Weights of a small GPT-style language model, trained from scratch on English Wikipedia: a variant of Muon for these matrices, 5558 steps.
Each number is 200 + 30 x the weight over the matrix's rms, rounded and kept within 0 to 999. Layers, rows and columns count from 0.

# up: layer 6 MLP up, 896x224, rms 0.124, rows 724-783, columns 56-111
# down: layer 6 MLP down (transposed), 896x224, rms 0.063, rows 724-783, columns 56-111
up724,221,163,218,192,209,198,201,225,259,182,264,240,161,172,198,234,195,121,191,233,205,194,238,201,154,193,226,153,252,204,214,282,166,190,132,168,190,199,171,208,159,226,159,153,184,169,174,256,220,226,234,155,224,185,187,248
down724,189,201,225,175,161,190,202,148,164,194,230,252,189,211,171,166,215,198,237,211,190,164,172,172,188,188,145,204,184,182,217,221,228,186,211,151,193,187,232,215,162,212,191,233,216,178,219,243,192,179,249,203,215,211,240,273
up725,228,165,244,222,179,209,187,222,214,204,210,206,157,160,206,167,176,248,193,239,166,212,199,252,206,221,184,220,159,210,206,207,163,141,189,318,215,199,166,188,94,174,194,193,164,201,177,236,156,226,139,212,198,170,221,203
down725,176,185,182,245,185,246,126,250,136,173,199,159,170,208,225,203,252,184,216,194,227,208,200,223,199,221,163,182,220,209,246,260,249,208,211,270,217,262,133,189,194,237,247,193,207,154,179,201,221,188,195,220,174,207,160,153
up726,213,178,179,210,187,189,208,188,194,194,170,222,199,177,221,226,253,192,199,190,234,147,200,187,187,196,164,129,181,195,212,143,231,199,197,214,237,201,181,136,243,181,147,204,138,190,244,211,188,190,199,165,254,210,189,196
down726,212,195,216,229,217,250,229,227,153,237,193,226,226,185,243,212,181,141,250,248,188,193,200,173,210,207,184,160,193,166,202,166,206,258,137,227,219,161,166,246,212,294,176,171,210,232,174,218,177,210,136,250,222,206,186,211
up727,204,175,176,267,199,211,227,265,207,180,222,234,214,239,256,160,154,222,200,219,219,212,205,228,179,199,205,189,169,249,160,232,197,177,201,210,261,223,138,194,229,179,197,170,199,161,158,185,163,212,219,255,96,235,229,181
down727,165,217,198,204,115,271,212,189,182,250,220,185,243,263,224,263,243,196,175,188,217,173,191,194,213,222,199,159,250,192,206,196,138,209,238,184,213,255,227,203,177,171,135,208,138,223,200,157,229,188,216,210,199,208,167,169
up728,233,195,201,214,202,187,218,212,229,143,189,198,199,232,224,171,189,260,158,253,168,179,181,193,257,215,222,180,198,211,184,235,200,183,205,199,199,212,190,170,218,186,171,203,196,183,209,207,196,222,190,256,232,228,192,205
down728,219,154,202,183,214,174,204,196,203,241,208,221,179,185,230,222,207,209,207,200,220,205,193,236,201,182,233,207,231,210,170,179,158,210,218,221,220,150,153,227,199,151,180,215,220,188,195,190,216,183,206,182,198,189,228,195
up729,176,162,184,237,204,172,143,196,174,180,179,212,190,229,223,227,237,246,163,154,226,204,216,197,203,174,205,213,193,197,232,230,199,193,207,247,259,215,216,153,257,199,181,186,177,218,214,224,185,183,201,217,176,230,230,203
down729,274,248,199,169,152,192,178,194,208,221,196,233,219,219,192,243,150,165,184,182,202,154,230,189,165,216,177,186,198,209,198,184,164,203,227,180,164,174,198,242,188,171,204,191,204,199,211,179,194,233,115,213,192,211,186,167
up730,174,207,181,185,208,219,169,232,173,193,199,170,198,164,220,177,197,176,226,210,243,205,174,266,181,187,211,187,202,238,192,209,164,183,276,238,212,232,213,218,154,206,252,222,188,158,195,222,166,207,143,195,217,212,242,169
down730,144,175,242,218,190,163,182,197,210,223,223,222,245,211,202,197,208,174,186,225,194,220,181,187,216,248,163,207,199,169,203,237,221,189,164,152,191,185,224,195,178,156,195,157,214,222,189,204,165,210,230,236,200,189,199,200
up731,192,166,211,206,163,189,176,228,169,214,218,180,210,209,145,249,209,247,200,183,227,218,203,241,270,223,224,188,260,235,244,195,245,249,183,196,188,243,224,180,185,217,199,189,197,195,194,187,212,206,182,228,133,244,177,226
down731,194,193,224,207,198,207,260,189,184,204,195,225,183,206,225,194,178,138,142,242,174,170,216,136,220,221,219,211,191,232,201,183,270,244,213,248,172,177,180,222,197,276,189,224,199,256,133,215,248,279,196,296,223,209,237,185
up732,206,220,187,189,178,195,240,183,164,208,195,211,188,169,258,194,185,178,160,231,194,187,169,217,194,208,197,219,218,203,207,195,204,209,143,237,168,244,197,161,178,194,233,158,167,189,163,201,213,242,204,202,185,237,190,217
down732,124,185,225,202,197,252,193,181,211,268,207,200,194,219,163,214,192,181,238,150,172,193,182,206,148,181,195,196,173,240,191,218,247,208,187,176,233,258,193,233,196,247,204,239,160,191,142,173,193,243,190,227,225,209,197,199
up733,233,229,191,184,213,238,228,195,210,152,181,239,227,208,187,180,231,179,225,246,189,201,161,179,126,248,223,226,224,196,181,164,213,225,247,198,275,164,160,148,169,162,185,181,220,189,172,232,235,197,190,184,220,252,173,188
down733,239,241,210,202,233,229,241,192,215,190,173,218,247,221,213,230,218,154,150,245,124,166,237,204,218,166,242,224,169,131,244,207,179,167,194,166,236,220,177,126,148,222,160,210,182,151,201,217,190,160,198,173,172,208,192,228
up734,191,228,226,183,266,131,168,230,213,230,244,191,193,227,183,226,159,246,162,189,218,168,189,222,220,216,239,165,203,231,234,185,229,233,180,166,227,185,164,185,157,161,187,197,192,220,216,212,178,248,185,214,193,209,219,258
down734,232,188,154,226,190,199,230,236,155,254,186,241,211,207,212,203,261,194,133,169,241,259,195,248,219,222,211,188,191,221,233,98,225,213,183,224,169,220,190,246,180,221,163,202,225,218,198,213,236,217,202,183,165,161,145,180
up735,159,251,211,210,214,239,226,167,208,210,172,176,214,151,182,170,198,170,217,231,108,180,261,138,238,199,191,216,199,158,275,194,234,222,207,237,172,228,231,209,229,198,157,171,218,217,185,240,204,236,232,184,196,147,213,142
down735,215,199,215,183,167,233,225,145,210,190,190,204,133,221,242,169,131,195,179,226,143,213,163,148,195,157,193,203,196,158,188,241,189,248,252,240,220,198,120,200,161,144,169,178,219,180,189,290,191,163,169,165,246,178,172,171
up736,204,177,200,181,189,213,191,210,209,210,161,219,186,189,199,246,184,176,208,248,258,136,215,195,216,253,209,164,170,163,203,231,218,189,197,207,222,137,238,196,193,179,232,217,211,189,230,165,137,189,175,242,184,223,152,245
down736,226,214,182,184,211,175,196,195,182,134,174,187,239,234,233,224,167,208,193,202,232,250,195,151,207,187,209,257,211,209,169,244,258,172,165,211,197,214,200,164,181,198,206,195,190,200,204,234,217,180,215,203,256,152,234,207
up737,162,212,193,236,136,148,178,195,225,192,158,222,214,184,183,197,210,176,151,238,167,196,209,166,179,207,186,186,192,192,162,261,232,210,134,150,149,230,127,177,210,195,186,187,237,151,274,227,169,216,231,158,183,246,184,185
down737,182,188,155,192,220,191,221,191,254,258,194,190,183,218,259,193,151,162,256,169,218,188,221,189,203,182,215,194,204,196,210,193,209,199,187,207,139,203,114,193,111,163,197,152,199,183,207,155,197,185,263,202,220,250,188,182
up738,211,236,207,216,209,202,185,211,181,195,201,257,197,215,204,171,225,192,179,190,179,204,243,168,219,218,188,189,189,168,196,175,221,231,165,175,175,183,185,206,248,184,239,205,210,211,133,135,209,215,154,263,171,147,154,213
down738,205,191,189,211,212,165,194,190,220,213,206,219,230,199,225,231,175,185,170,234,238,177,223,212,151,227,230,175,158,199,184,208,195,224,226,216,233,193,158,176,156,248,155,214,187,187,185,196,189,232,207,216,168,216,240,191
up739,232,217,216,219,212,234,255,123,205,155,212,168,159,187,179,223,198,187,202,191,210,207,189,188,205,196,133,207,180,218,176,183,208,170,199,151,187,193,168,170,212,241,184,189,240,239,209,230,276,186,225,182,197,187,180,155
down739,214,198,183,126,275,247,238,181,194,173,180,196,196,193,237,182,170,242,230,200,189,112,233,156,171,199,219,173,198,163,234,177,169,216,232,201,195,205,175,199,220,203,170,211,230,188,218,130,188,195,204,205,168,214,162,190
up740,198,203,218,192,188,222,175,195,273,208,232,241,175,197,206,163,208,239,201,240,175,197,233,234,220,147,156,180,212,195,197,163,189,212,206,208,210,201,191,214,250,194,159,215,193,132,227,213,229,182,240,188,185,217,174,243
down740,193,195,187,180,224,195,258,216,181,215,230,173,196,183,198,229,228,131,156,232,150,242,189,195,243,240,215,213,191,221,165,226,135,231,174,252,206,182,237,190,241,159,161,241,198,258,152,191,195,168,198,137,200,181,181,215
up741,167,216,247,197,204,187,244,231,221,236,154,160,164,225,170,225,165,155,238,190,260,251,221,176,212,173,154,210,205,182,195,202,182,197,168,253,194,184,136,217,208,173,194,202,185,240,240,174,122,162,203,196,189,169,219,229
down741,230,185,229,205,205,152,153,167,166,262,210,245,206,163,206,218,171,228,215,219,228,217,139,183,153,190,221,210,191,213,211,196,220,189,211,163,227,209,220,184,164,162,138,229,199,204,213,199,192,215,243,222,214,170,224,170
up742,237,239,195,191,211,191,185,165,153,199,188,160,185,200,163,199,259,185,222,237,243,129,167,156,229,181,186,198,221,167,179,170,176,195,231,215,202,226,137,206,217,233,214,214,178,220,194,187,226,231,238,175,250,180,266,203
down742,140,197,187,174,202,184,213,238,180,190,221,230,229,194,220,238,174,236,178,165,165,201,240,210,174,222,220,172,232,227,223,193,200,178,217,232,186,205,265,222,213,183,171,156,197,201,182,264,201,166,215,191,175,193,208,172
up743,193,175,175,185,160,221,221,198,214,180,193,168,242,177,214,212,161,201,210,168,206,188,214,249,161,227,191,254,257,218,197,190,193,229,168,234,240,194,188,191,206,182,200,246,195,232,189,179,180,222,202,191,219,184,221,154
down743,186,204,196,177,227,244,179,174,201,230,199,200,200,239,225,188,118,192,210,204,248,135,210,170,238,159,193,178,216,206,205,186,200,220,209,185,201,206,217,189,229,224,215,244,219,208,122,190,200,174,147,229,165,168,186,249
up744,152,209,207,208,193,131,176,201,222,184,214,285,190,145,164,215,222,169,257,190,240,205,161,210,191,197,215,202,156,204,208,166,116,206,233,184,154,219,155,210,197,97,186,178,177,186,194,206,248,205,163,208,255,207,172,293
down744,228,253,156,199,188,165,166,311,171,216,278,181,199,215,159,208,256,240,138,175,162,185,242,143,183,172,246,199,207,159,225,179,231,238,217,226,212,210,178,203,142,238,191,126,205,236,184,187,218,212,179,220,205,180,171,153
up745,147,187,189,195,185,245,194,215,196,175,249,162,158,224,215,216,196,168,192,220,172,203,182,222,208,158,226,236,184,226,211,231,212,210,203,212,178,225,225,242,182,169,162,212,166,212,185,203,186,163,204,210,203,141,199,208
down745,211,243,190,207,183,212,169,176,165,191,232,166,201,241,208,202,179,161,180,175,256,229,268,177,170,214,232,224,244,207,200,157,204,145,165,217,211,213,232,210,161,217,205,199,202,159,185,206,175,233,184,190,212,232,170,198
up746,191,220,232,174,188,182,192,205,229,194,215,203,209,184,194,241,223,214,181,248,212,180,261,223,151,249,249,192,193,194,209,136,193,237,215,173,207,226,188,180,255,164,191,208,139,157,167,160,175,221,186,200,169,144,182,238
down746,208,141,185,179,182,171,244,212,228,190,178,207,175,207,151,165,165,184,197,191,171,219,163,218,162,195,146,234,183,199,179,254,232,177,192,197,212,229,220,270,182,224,189,165,196,237,203,226,170,225,220,222,237,246,182,186
up747,222,196,192,219,175,189,234,216,128,168,181,168,285,199,172,203,196,215,178,151,267,204,197,181,216,200,236,191,220,204,168,240,171,200,223,209,247,191,184,140,244,274,179,253,160,164,230,230,214,221,227,187,234,265,195,179
down747,180,191,236,214,259,215,179,163,214,189,265,185,167,178,177,180,180,206,228,241,179,218,237,221,215,143,163,196,173,232,209,210,231,182,191,185,164,207,221,198,176,154,214,216,203,234,215,225,208,192,148,176,176,152,197,231
up748,217,185,230,183,146,166,216,188,223,191,237,215,163,251,170,155,234,193,124,171,207,240,236,150,246,195,227,107,244,228,234,184,225,231,180,169,152,161,162,182,197,191,224,231,187,152,191,159,179,211,206,246,259,214,233,225
down748,218,232,226,185,264,127,180,200,171,140,253,204,197,195,206,173,220,199,211,203,210,219,181,227,190,248,211,190,183,120,152,177,215,212,190,272,156,249,184,170,215,212,235,146,238,219,192,200,175,184,180,194,152,251,181,196
up749,224,186,192,215,192,249,241,185,252,252,177,201,187,232,201,211,158,238,226,193,171,224,214,258,159,213,198,216,188,207,190,195,198,146,196,172,164,146,188,247,225,183,223,237,159,230,172,209,179,247,236,208,204,178,205,220
down749,216,222,205,239,216,165,198,224,170,191,216,165,185,206,207,179,204,145,216,199,286,210,165,181,191,186,169,208,189,175,215,181,143,203,226,217,215,207,183,183,227,211,245,200,200,157,208,155,204,198,178,179,181,185,243,256
up750,210,192,198,212,172,157,249,249,212,192,205,212,223,223,159,147,223,187,251,168,217,264,199,160,176,217,192,218,165,165,195,203,236,213,191,207,188,173,197,225,216,170,191,222,223,164,211,184,159,199,237,215,193,230,220,219
down750,172,260,210,178,258,174,186,216,186,241,233,238,260,220,194,213,184,152,136,212,193,159,201,208,180,210,199,183,201,210,225,187,215,192,222,205,184,180,216,187,179,179,196,236,207,217,250,224,183,185,232,200,195,148,162,175
up751,152,171,195,208,206,205,193,198,206,196,180,225,229,188,210,203,195,251,174,198,230,161,205,214,239,201,139,190,176,128,211,193,160,181,204,215,219,152,170,204,214,255,184,246,220,168,158,233,241,186,226,177,214,224,160,145
down751,212,201,215,165,231,214,250,186,198,243,223,167,179,215,188,158,194,209,224,176,204,196,212,202,198,210,197,182,205,204,153,205,195,271,195,210,235,204,189,175,182,183,206,239,172,183,182,117,176,220,195,228,214,178,217,194
up752,187,192,197,255,188,168,200,144,186,239,226,136,196,292,271,252,193,236,166,138,141,246,227,203,211,220,100,227,166,145,190,243,181,129,192,137,192,177,214,194,147,201,222,158,227,108,224,202,188,237,229,239,197,205,254,236
down752,211,190,206,144,185,228,184,183,197,226,188,168,234,239,236,255,197,171,211,162,156,217,189,216,258,160,212,208,225,169,184,260,231,137,211,235,150,174,180,237,155,250,241,214,157,174,229,190,297,155,229,145,185,218,197,203
up753,194,180,220,211,189,239,215,229,222,191,247,224,159,239,185,130,196,206,160,195,218,179,168,183,250,208,163,189,180,238,196,263,220,243,191,154,199,183,235,175,225,147,169,196,238,161,181,140,171,189,199,161,215,191,182,211
down753,193,217,184,197,183,218,211,151,225,215,232,185,199,198,169,169,172,214,148,213,183,220,208,246,156,156,206,207,239,215,214,210,151,237,162,198,160,198,155,165,150,209,216,204,195,182,212,221,197,207,212,167,239,218,240,264
up754,205,198,217,191,228,270,243,170,181,216,239,170,183,219,169,190,221,217,189,223,209,238,207,169,164,218,162,228,218,172,173,212,238,247,193,177,222,197,195,201,222,166,173,116,208,113,192,205,227,209,226,205,127,212,189,256
down754,200,240,171,171,208,165,159,206,208,190,194,181,184,213,180,166,139,156,203,217,186,228,138,216,214,181,234,136,224,196,175,199,218,176,183,149,210,244,192,201,133,141,132,216,187,204,141,207,154,207,216,171,158,210,203,188
up755,227,169,233,189,196,231,216,213,217,168,227,243,201,210,146,165,196,178,192,238,205,214,227,220,182,227,231,257,210,199,175,212,170,183,211,251,231,183,201,251,197,242,132,142,209,227,175,209,176,266,176,153,252,161,197,169
down755,224,226,185,242,237,188,218,177,197,173,194,228,185,228,209,209,185,232,204,199,212,188,239,206,191,184,214,148,186,242,214,145,219,207,189,209,167,209,216,187,192,190,189,204,120,201,174,216,195,240,196,199,230,250,214,210
up756,172,235,179,197,181,245,175,251,183,198,226,205,198,204,220,210,168,195,165,199,207,199,210,201,95,226,159,246,259,184,215,205,233,194,148,144,224,263,149,208,155,214,257,214,168,227,217,177,201,199,225,173,208,239,183,233
down756,236,211,146,178,204,165,210,238,193,182,160,231,215,189,195,253,194,175,142,197,171,275,191,226,194,181,232,201,214,248,168,153,192,185,207,261,208,210,178,258,208,233,158,203,205,196,240,242,206,227,177,188,200,200,204,145
up757,193,206,139,209,204,237,214,259,219,209,163,210,235,227,195,231,187,208,160,162,200,204,184,193,230,214,224,217,247,187,228,177,146,186,157,203,207,236,173,236,225,147,147,260,206,165,202,188,158,199,186,117,201,195,252,209
down757,167,251,156,227,165,240,233,194,251,193,199,218,198,227,177,193,167,253,210,179,151,220,172,138,177,207,210,202,171,202,186,163,166,183,187,167,219,207,235,219,220,175,253,157,264,138,188,227,180,243,199,195,188,209,163,191
up758,190,198,190,268,193,200,134,209,166,244,235,187,208,157,226,204,209,218,235,186,211,211,156,249,170,277,197,208,174,246,237,226,170,203,191,209,133,194,160,173,218,162,241,180,235,288,166,219,232,231,199,231,255,203,165,258
down758,211,276,240,170,203,250,251,214,216,226,184,213,193,214,127,185,140,167,198,205,185,196,228,166,192,147,225,212,244,217,178,224,225,196,208,206,211,219,196,221,166,226,186,214,233,169,238,201,195,224,180,201,171,163,179,170
up759,215,180,159,166,196,181,196,160,143,222,267,195,243,221,139,248,217,183,203,159,134,203,198,213,192,169,227,164,214,184,187,198,271,209,194,184,248,162,176,215,212,225,181,251,211,205,210,194,221,213,205,172,219,204,270,226
down759,212,221,223,205,140,230,194,209,189,277,222,205,199,219,201,242,215,181,206,218,230,186,228,212,258,196,226,164,193,209,184,159,168,191,264,217,166,184,202,160,189,197,192,183,190,202,185,233,212,213,206,200,205,187,181,213
up760,259,128,208,181,196,203,161,220,163,182,158,167,210,210,197,150,189,102,189,249,181,216,216,148,177,182,157,190,163,167,225,201,206,171,227,240,168,122,229,178,197,222,170,206,201,208,235,260,254,187,192,197,224,219,240,168
down760,172,234,161,164,249,172,249,225,188,202,193,257,245,218,265,215,181,159,211,208,191,176,200,128,153,223,263,182,240,180,174,178,236,213,190,159,203,190,197,153,184,155,174,165,210,147,224,210,239,266,229,226,210,183,230,209
up761,200,132,192,223,167,273,248,243,222,169,203,220,220,148,179,199,198,187,177,133,246,200,228,225,155,176,233,160,188,164,186,227,211,195,211,162,172,234,247,171,150,172,236,238,174,206,224,211,163,238,226,201,198,232,183,246
down761,205,182,183,206,131,179,204,204,185,143,208,227,234,219,207,215,142,219,172,169,240,161,215,223,173,190,209,182,270,222,169,171,139,151,195,222,250,229,228,201,174,179,207,227,158,150,178,207,196,232,270,185,174,213,158,221
up762,200,225,187,202,211,211,223,227,215,189,165,147,207,182,171,193,232,188,226,193,185,228,153,282,222,187,221,190,194,213,229,244,196,174,160,183,199,188,182,138,215,201,177,199,178,203,203,218,260,173,200,218,264,193,224,218
down762,184,168,213,220,216,198,224,180,159,226,200,264,211,195,193,173,197,228,189,234,213,172,246,206,235,185,208,192,223,199,169,210,221,190,195,218,199,227,199,249,208,202,168,180,192,194,216,203,198,272,164,227,184,200,186,233
up763,198,175,207,187,216,132,207,187,200,258,176,192,255,234,257,197,179,168,233,212,240,197,183,193,207,179,213,183,242,210,212,143,214,227,213,204,174,215,202,203,223,200,173,178,241,204,211,206,195,211,158,220,213,221,176,214
down763,191,189,186,216,177,255,208,205,192,155,196,201,167,223,198,246,153,185,254,226,194,179,124,172,238,192,232,211,245,213,199,248,255,204,196,187,159,158,243,168,232,173,178,217,199,189,211,182,181,179,187,207,204,228,201,244
up764,150,263,210,217,235,178,254,167,203,258,197,236,208,178,174,216,226,179,201,169,207,182,174,213,173,206,167,212,162,190,213,245,195,228,181,144,211,207,172,180,236,238,183,229,168,235,187,221,242,188,143,138,226,200,196,225
down764,269,225,192,177,179,197,196,211,211,212,236,268,190,216,201,207,178,192,203,196,181,171,226,221,194,205,243,170,185,232,195,159,179,216,202,189,252,188,218,199,182,136,204,212,187,193,158,180,127,258,177,179,233,235,197,181
up765,243,210,246,227,215,177,181,178,147,201,191,166,170,156,175,161,197,187,135,215,215,216,167,180,203,207,233,259,218,229,227,198,194,179,176,188,186,199,196,161,228,168,185,190,189,148,186,207,227,233,176,183,160,246,257,189
down765,174,183,197,182,186,185,146,266,218,169,209,207,205,190,170,209,221,250,184,155,204,136,241,192,183,230,149,175,159,180,170,168,238,198,177,170,211,161,196,218,175,247,206,215,228,189,240,202,184,206,228,198,202,171,217,194
up766,221,246,200,228,189,190,236,201,182,209,185,193,186,247,242,183,247,216,180,153,155,177,192,247,197,183,223,232,220,166,197,246,206,192,209,179,189,199,215,170,202,213,236,271,181,163,202,173,243,203,200,175,232,217,218,159
down766,196,155,186,209,185,242,224,230,184,198,208,226,183,175,275,224,205,193,272,203,139,226,194,217,186,141,131,123,222,215,225,167,174,213,187,213,182,199,189,227,221,194,219,215,135,224,240,179,232,214,201,207,206,200,199,179
up767,146,213,212,258,125,182,178,234,225,219,207,202,206,190,181,151,194,239,247,169,214,216,153,211,272,202,205,189,200,229,213,204,196,188,190,237,202,217,155,179,211,204,214,181,139,173,146,216,190,182,208,201,202,221,200,178
down767,220,204,180,198,184,183,195,188,196,231,200,150,197,211,172,218,150,184,111,177,176,179,222,200,225,180,231,229,173,196,256,181,226,147,172,210,167,235,198,242,125,171,153,192,209,219,222,226,208,172,226,224,201,197,203,231
up768,220,186,198,224,145,212,248,217,129,186,200,204,225,211,244,160,205,261,248,136,207,239,226,203,206,259,152,276,176,163,161,174,198,253,213,162,252,194,177,230,168,225,190,182,232,203,150,188,163,144,193,232,191,182,206,158
down768,211,247,208,168,200,220,232,148,158,286,224,225,158,192,156,147,205,205,164,204,218,190,151,207,190,225,185,134,210,237,189,234,210,166,162,210,189,157,131,215,200,116,239,213,215,173,246,224,192,226,192,242,202,169,160,227
up769,232,180,203,191,145,232,176,176,206,227,156,245,226,252,242,164,157,190,177,214,232,219,200,263,206,165,184,135,188,206,189,149,187,206,177,229,193,160,208,195,184,210,200,164,214,168,205,120,171,205,194,155,158,228,182,237
down769,176,159,258,231,171,194,206,177,190,183,204,201,188,198,223,227,203,188,168,238,225,194,215,211,193,187,204,201,199,235,206,205,193,247,147,186,233,208,174,194,235,152,224,186,171,197,158,201,171,163,199,204,217,181,209,238
up770,170,191,210,194,233,192,186,177,150,153,165,233,183,176,181,197,192,200,229,181,228,217,177,215,218,220,208,190,235,197,235,171,173,190,231,171,204,222,197,212,212,202,157,206,207,186,227,238,242,240,261,229,299,219,215,254
down770,190,211,209,173,227,215,201,196,222,158,195,143,178,215,234,246,153,155,178,202,225,194,176,157,223,175,184,190,194,149,171,197,209,202,153,163,214,179,185,166,199,263,194,189,232,227,269,187,182,237,166,191,238,166,157,188
up771,168,226,173,186,165,174,156,178,218,162,199,219,223,203,193,175,198,190,193,241,176,167,223,214,104,201,188,214,219,221,176,198,195,179,197,183,196,169,259,202,183,234,183,171,256,205,173,172,210,210,231,247,194,187,142,193
down771,183,193,198,214,128,236,215,220,212,233,232,204,180,256,193,182,202,213,241,206,208,243,202,189,215,238,203,179,206,185,204,185,203,241,218,202,166,176,258,225,176,212,137,227,241,230,188,222,194,239,204,189,165,172,238,185
up772,233,199,205,167,205,175,243,193,188,189,239,203,195,182,219,202,196,221,264,231,190,196,187,203,202,200,189,177,196,222,173,195,177,215,179,202,242,241,178,202,138,164,207,176,270,177,206,223,257,180,242,117,176,191,303,223
down772,165,202,172,207,201,161,176,209,250,169,234,244,191,138,235,236,230,206,174,164,201,182,200,226,211,224,189,212,184,238,199,234,152,241,253,194,186,194,181,152,137,229,238,195,223,250,205,219,197,215,188,195,196,163,129,196
up773,165,214,170,212,198,208,164,280,217,239,219,240,178,219,204,154,234,210,210,182,195,210,223,168,187,156,181,135,207,173,199,191,157,198,226,229,258,179,189,227,198,173,176,191,204,265,204,221,169,270,197,222,165,173,223,238
down773,212,197,234,221,190,237,167,209,211,221,172,180,188,168,167,204,181,188,245,236,199,238,169,195,199,262,252,175,182,230,189,204,187,207,173,183,216,185,202,222,213,177,191,226,189,249,197,180,185,201,195,228,261,235,185,151
up774,138,210,248,234,245,227,215,155,178,246,225,262,184,152,197,158,243,214,190,170,201,184,176,181,258,128,203,161,194,147,175,171,221,246,197,144,195,205,150,205,230,175,128,191,191,162,197,177,212,215,216,224,254,235,216,258
down774,172,163,192,190,231,181,199,207,208,228,180,199,240,182,156,186,180,167,243,235,237,216,152,200,209,177,218,153,228,196,177,175,228,186,201,196,202,220,182,206,256,175,241,122,244,182,222,217,164,180,220,174,187,225,211,196
up775,250,136,182,150,212,184,164,162,190,188,239,183,200,250,218,193,211,197,195,283,188,188,211,187,199,246,186,147,241,215,198,242,197,239,191,232,216,148,181,250,185,220,206,164,220,181,221,164,203,212,282,193,205,205,241,188
down775,233,202,206,270,125,204,196,178,198,233,268,208,157,227,187,218,157,187,169,252,151,258,172,173,154,188,179,171,228,221,125,228,226,179,256,211,227,163,180,175,252,210,197,191,236,201,218,226,186,216,209,201,155,194,191,217
up776,249,218,159,211,181,130,241,225,195,247,246,242,234,231,162,214,211,214,170,61,203,138,259,136,189,221,194,184,205,247,264,197,239,180,186,191,174,153,188,258,208,217,190,205,201,185,144,181,173,168,180,235,167,223,205,234
down776,170,221,248,169,207,195,249,172,196,216,188,209,208,188,196,125,180,226,195,246,186,191,212,213,208,224,163,177,190,253,194,236,236,217,167,220,229,292,206,147,181,184,218,178,172,206,248,284,204,177,222,206,229,151,157,207
up777,251,202,218,191,270,211,178,147,197,152,198,230,195,227,213,201,196,272,266,211,213,188,193,176,128,168,192,220,221,285,163,210,214,185,179,172,187,168,242,157,203,152,153,168,181,189,196,224,259,230,175,228,207,158,221,241
down777,208,224,202,183,209,248,264,181,199,216,166,162,193,181,244,185,231,190,153,217,202,183,190,192,272,165,267,194,230,210,223,193,228,232,189,201,213,235,196,205,175,168,168,133,180,210,244,159,188,211,187,192,213,236,210,233
up778,215,254,229,216,188,192,161,224,198,185,187,201,204,232,218,160,182,210,183,238,208,197,221,198,247,221,188,181,193,203,178,239,116,156,180,158,163,228,176,198,178,199,199,203,197,197,162,224,207,217,220,172,197,202,234,183
down778,258,237,181,179,189,178,196,187,268,195,179,236,164,175,185,248,221,176,226,229,223,233,231,198,237,217,181,146,203,220,239,189,144,188,199,158,207,199,157,206,207,196,212,240,190,201,229,224,213,216,228,185,203,239,210,175
up779,213,173,209,225,144,228,208,173,279,210,206,185,167,182,214,202,211,168,200,219,181,172,207,214,184,209,193,185,219,215,216,198,172,222,246,200,184,173,203,143,231,204,226,173,141,219,218,245,211,210,180,180,170,186,159,218
down779,217,192,199,211,186,192,165,184,167,190,227,190,242,127,226,240,218,194,152,184,171,165,172,220,192,227,216,232,212,172,230,246,247,163,196,174,158,194,190,185,203,275,197,253,229,205,228,269,228,169,163,197,229,221,127,213
up780,158,228,218,186,221,237,194,220,180,180,254,195,187,194,148,159,216,240,260,196,186,222,167,211,224,215,185,212,193,193,250,229,205,208,157,173,202,199,165,216,193,208,182,155,255,205,205,221,237,185,164,163,159,231,242,225
down780,194,192,183,216,157,202,187,214,221,144,201,198,185,215,244,188,196,216,208,162,181,227,226,215,256,203,266,159,185,204,203,201,193,188,219,204,158,190,189,180,189,225,198,187,205,191,224,208,196,208,143,223,183,223,199,166
up781,169,225,173,217,161,190,195,153,218,148,202,212,200,156,238,238,234,165,249,201,245,232,195,171,213,236,247,212,209,208,223,159,203,243,220,177,211,162,190,221,194,179,235,164,170,199,205,183,232,192,210,200,227,252,158,195
down781,165,197,208,168,202,189,232,185,206,216,243,204,210,175,162,180,193,189,158,208,210,157,192,213,279,146,217,179,218,163,184,222,225,169,196,191,178,182,217,181,213,220,216,187,179,209,210,216,222,205,173,218,180,251,168,219
up782,201,194,178,214,221,176,204,137,192,207,199,197,196,196,209,142,205,223,287,161,243,217,194,216,185,184,178,266,156,200,187,206,223,178,225,204,148,224,222,192,172,231,219,152,197,251,235,247,171,176,198,183,218,171,205,212
down782,180,195,213,191,187,231,214,232,233,179,171,144,175,197,221,155,226,196,245,208,216,190,180,185,258,193,228,200,215,155,207,197,145,228,196,203,210,152,213,190,129,209,194,229,158,169,200,222,249,195,202,163,198,217,156,145
up783,200,233,225,162,241,165,238,191,213,180,187,204,199,152,223,187,207,208,212,216,167,197,225,213,230,176,219,182,172,202,178,259,214,207,183,184,147,196,228,213,185,193,199,178,232,186,185,166,222,208,224,216,189,191,205,223
down783,177,199,132,194,201,194,210,183,212,191,218,187,159,219,205,176,170,229,174,200,219,255,186,182,192,225,146,184,214,226,180,195,163,195,153,243,213,220,192,226,175,254,223,177,196,201,275,247,219,153,232,204,207,218,214,196